config = dict(
    n_layer=25,
    norm='rmsnorm',
    norm_place='pre',
    parallel_block=False,
    init_std_o=0.0,
    init_std_up=0.056,
    optimizer='adamw',
    grad_clip=0.5,
    warmup_steps=270,
    seq_len=1024,
    doc_mask=True,
    train_tokens=315100000,
    steps=10518,
)
Each number is 200 + 40 x the weight over its row's rms, rounded and kept within 0 to 999. Layers, rows and columns count from 0. The size before them is the row's rms in percent of the matrix's.

# o: layer 7 attention output (transposed), 128x128, rms 0.115, rows 45-50, columns 0-127
# v: layer 7 attention value, 128x128, rms 0.135, rows 46-50, columns 0-127
o45,143,186,200,204,186,155,212,164,168,148,287,191,239,221,239,225,181,234,181,211,182,192,140,209,163,301,277,155,209,247,202,213,290,215,314,292,260,213,226,222,275,170,239,173,174,135,160,200,202,171,181,229,119,136,274,223,200,213,214,201,207,202,170,203,199,178,256,160,226,179,137,100,226,194,151,244,226,217,213,182,204,178,234,172,190,153,186,161,171,215,138,214,181,133,230,121,127,187,276,195,184,166,224,231,163,205,196,223,205,176,167,291,234,175,170,179,197,158,219,225,200,201,194,180,248,209,236,170,191
v46,101,172,351,216,184,201,197,186,225,314,283,233,214,236,125,264,249,209,243,203,179,193,250,208,223,228,199,88,189,209,156,137,151,197,179,177,152,170,238,150,157,178,204,244,173,272,266,222,231,136,189,225,206,239,135,256,182,205,186,192,183,209,181,170,233,222,182,212,222,176,241,232,191,200,129,137,206,145,225,166,185,217,289,175,156,178,254,186,200,205,243,167,278,177,220,194,110,186,178,206,222,212,210,197,207,210,212,198,246,185,236,175,191,220,204,223,175,220,161,222,199,262,223,207,170,185,195,253,283
o46,103,237,65,222,236,181,232,175,193,89,167,175,202,181,266,136,135,176,157,225,186,202,155,247,223,176,174,281,214,164,259,249,247,203,219,275,226,206,133,241,170,212,204,182,228,177,93,181,211,205,214,184,190,198,283,196,232,213,210,185,262,172,185,208,229,129,164,223,166,170,182,191,203,228,225,254,193,234,137,245,232,179,136,224,222,162,131,228,185,223,199,247,128,242,192,211,266,221,219,198,209,193,211,235,204,183,154,177,131,199,163,211,174,148,197,168,213,218,258,195,202,146,189,157,268,247,238,167,138
v47,127,233,55,203,205,201,136,175,215,257,126,186,233,202,257,227,192,176,210,197,188,190,154,220,232,210,171,180,200,263,247,289,244,252,216,181,146,125,185,188,256,178,217,189,213,162,263,202,195,164,182,209,199,195,197,304,189,190,193,205,262,209,179,204,213,194,226,208,195,147,247,214,194,204,133,239,224,300,154,241,175,202,246,162,189,200,188,241,235,228,160,229,189,257,274,162,246,222,234,188,203,196,231,259,211,152,181,199,154,176,204,238,170,219,156,273,208,151,208,189,203,175,178,204,204,177,224,202,37
o47,127,185,309,179,211,239,294,237,217,226,233,232,187,224,184,86,170,240,176,193,246,209,228,216,221,127,237,182,167,138,189,214,172,116,182,197,189,266,202,205,178,205,166,186,167,192,116,266,188,240,218,208,143,255,202,146,231,231,205,215,135,224,216,201,189,219,174,193,214,233,171,149,269,181,249,191,162,108,236,156,246,213,128,252,182,183,204,143,174,216,233,192,219,211,132,221,163,135,181,191,192,162,146,142,240,232,186,212,288,214,197,136,227,178,208,135,200,223,228,190,203,231,230,208,193,193,176,201,308
v48,127,212,200,204,216,180,175,189,206,177,215,226,143,181,177,172,184,208,208,94,229,215,218,174,157,180,191,329,201,176,230,292,196,250,358,145,169,180,142,196,191,180,193,176,207,293,130,218,169,188,189,155,207,114,188,174,226,203,183,214,175,195,206,205,227,178,201,275,160,227,221,208,270,183,154,252,215,225,167,271,181,271,266,196,160,172,239,228,171,192,217,223,252,182,170,200,184,206,178,204,163,216,245,231,224,217,246,210,191,216,214,227,163,261,200,224,212,265,147,192,170,221,234,194,291,137,209,169,128
o48,136,246,211,202,170,226,249,284,234,247,181,166,217,227,212,199,179,193,145,273,147,185,206,197,197,231,201,67,186,191,158,135,195,149,96,314,235,265,231,191,185,221,156,211,230,149,205,195,235,201,223,205,215,249,159,208,183,211,256,218,244,215,191,210,143,249,157,159,213,134,168,147,171,243,209,185,241,163,238,127,200,165,131,178,219,225,162,159,232,209,165,207,170,234,195,216,223,220,222,233,189,166,128,193,159,179,120,152,212,135,224,190,216,150,190,199,175,156,262,171,194,209,183,231,119,240,214,279,212
v49,097,224,200,211,202,179,149,212,217,300,259,267,227,229,184,223,234,203,237,221,181,195,224,217,227,182,214,154,239,191,172,172,136,188,170,166,226,138,261,167,209,187,248,194,241,232,282,203,287,191,239,286,210,244,136,118,170,249,190,186,211,202,198,190,192,285,224,229,180,179,219,210,215,130,218,188,176,217,152,110,195,226,201,167,171,245,151,248,239,216,316,201,268,182,187,175,137,212,200,187,219,223,211,182,232,248,156,269,185,182,217,128,196,220,207,262,194,239,176,314,211,225,181,190,138,217,163,173,254
o49,103,174,199,201,182,246,252,156,157,83,190,155,198,150,238,180,153,150,202,189,183,208,152,239,219,246,238,208,191,153,249,215,233,175,268,191,198,212,138,245,199,180,201,190,184,229,158,176,142,189,192,184,194,181,249,272,220,226,208,218,198,222,168,203,222,118,151,176,178,180,217,211,183,210,188,229,213,160,220,303,188,170,171,235,180,131,255,160,126,216,148,199,118,211,238,212,264,191,164,193,220,226,151,228,181,150,242,161,174,198,190,297,242,142,235,145,249,176,226,129,198,135,228,187,317,216,252,181,135
v50,126,259,111,208,174,199,225,191,200,149,202,202,221,211,233,229,188,194,193,274,197,229,185,200,231,212,209,209,227,195,172,257,222,181,114,172,196,196,239,212,245,233,217,201,232,175,137,210,185,253,254,214,201,213,199,302,173,202,262,205,234,204,164,207,146,225,185,210,160,195,136,279,206,165,250,318,223,256,164,292,208,243,196,206,179,216,165,309,210,158,229,160,197,221,280,186,169,192,269,216,213,198,171,210,200,161,119,197,173,259,185,299,184,239,193,263,201,217,289,149,186,213,154,189,157,230,236,238,242
o50,130,181,239,162,222,249,208,213,208,221,174,202,216,206,228,208,204,221,216,146,222,193,220,212,192,182,196,185,182,214,202,210,161,205,249,240,201,190,183,209,130,197,169,208,161,221,230,249,203,147,156,226,141,197,240,118,257,230,139,218,125,250,177,226,247,131,241,187,179,187,274,130,194,182,135,124,127,159,255,100,180,130,198,195,199,191,230,126,150,253,184,211,201,171,153,175,209,192,162,125,232,181,208,119,230,201,260,250,288,151,232,150,230,147,151,157,228,177,166,263,240,178,240,196,245,132,148,172,148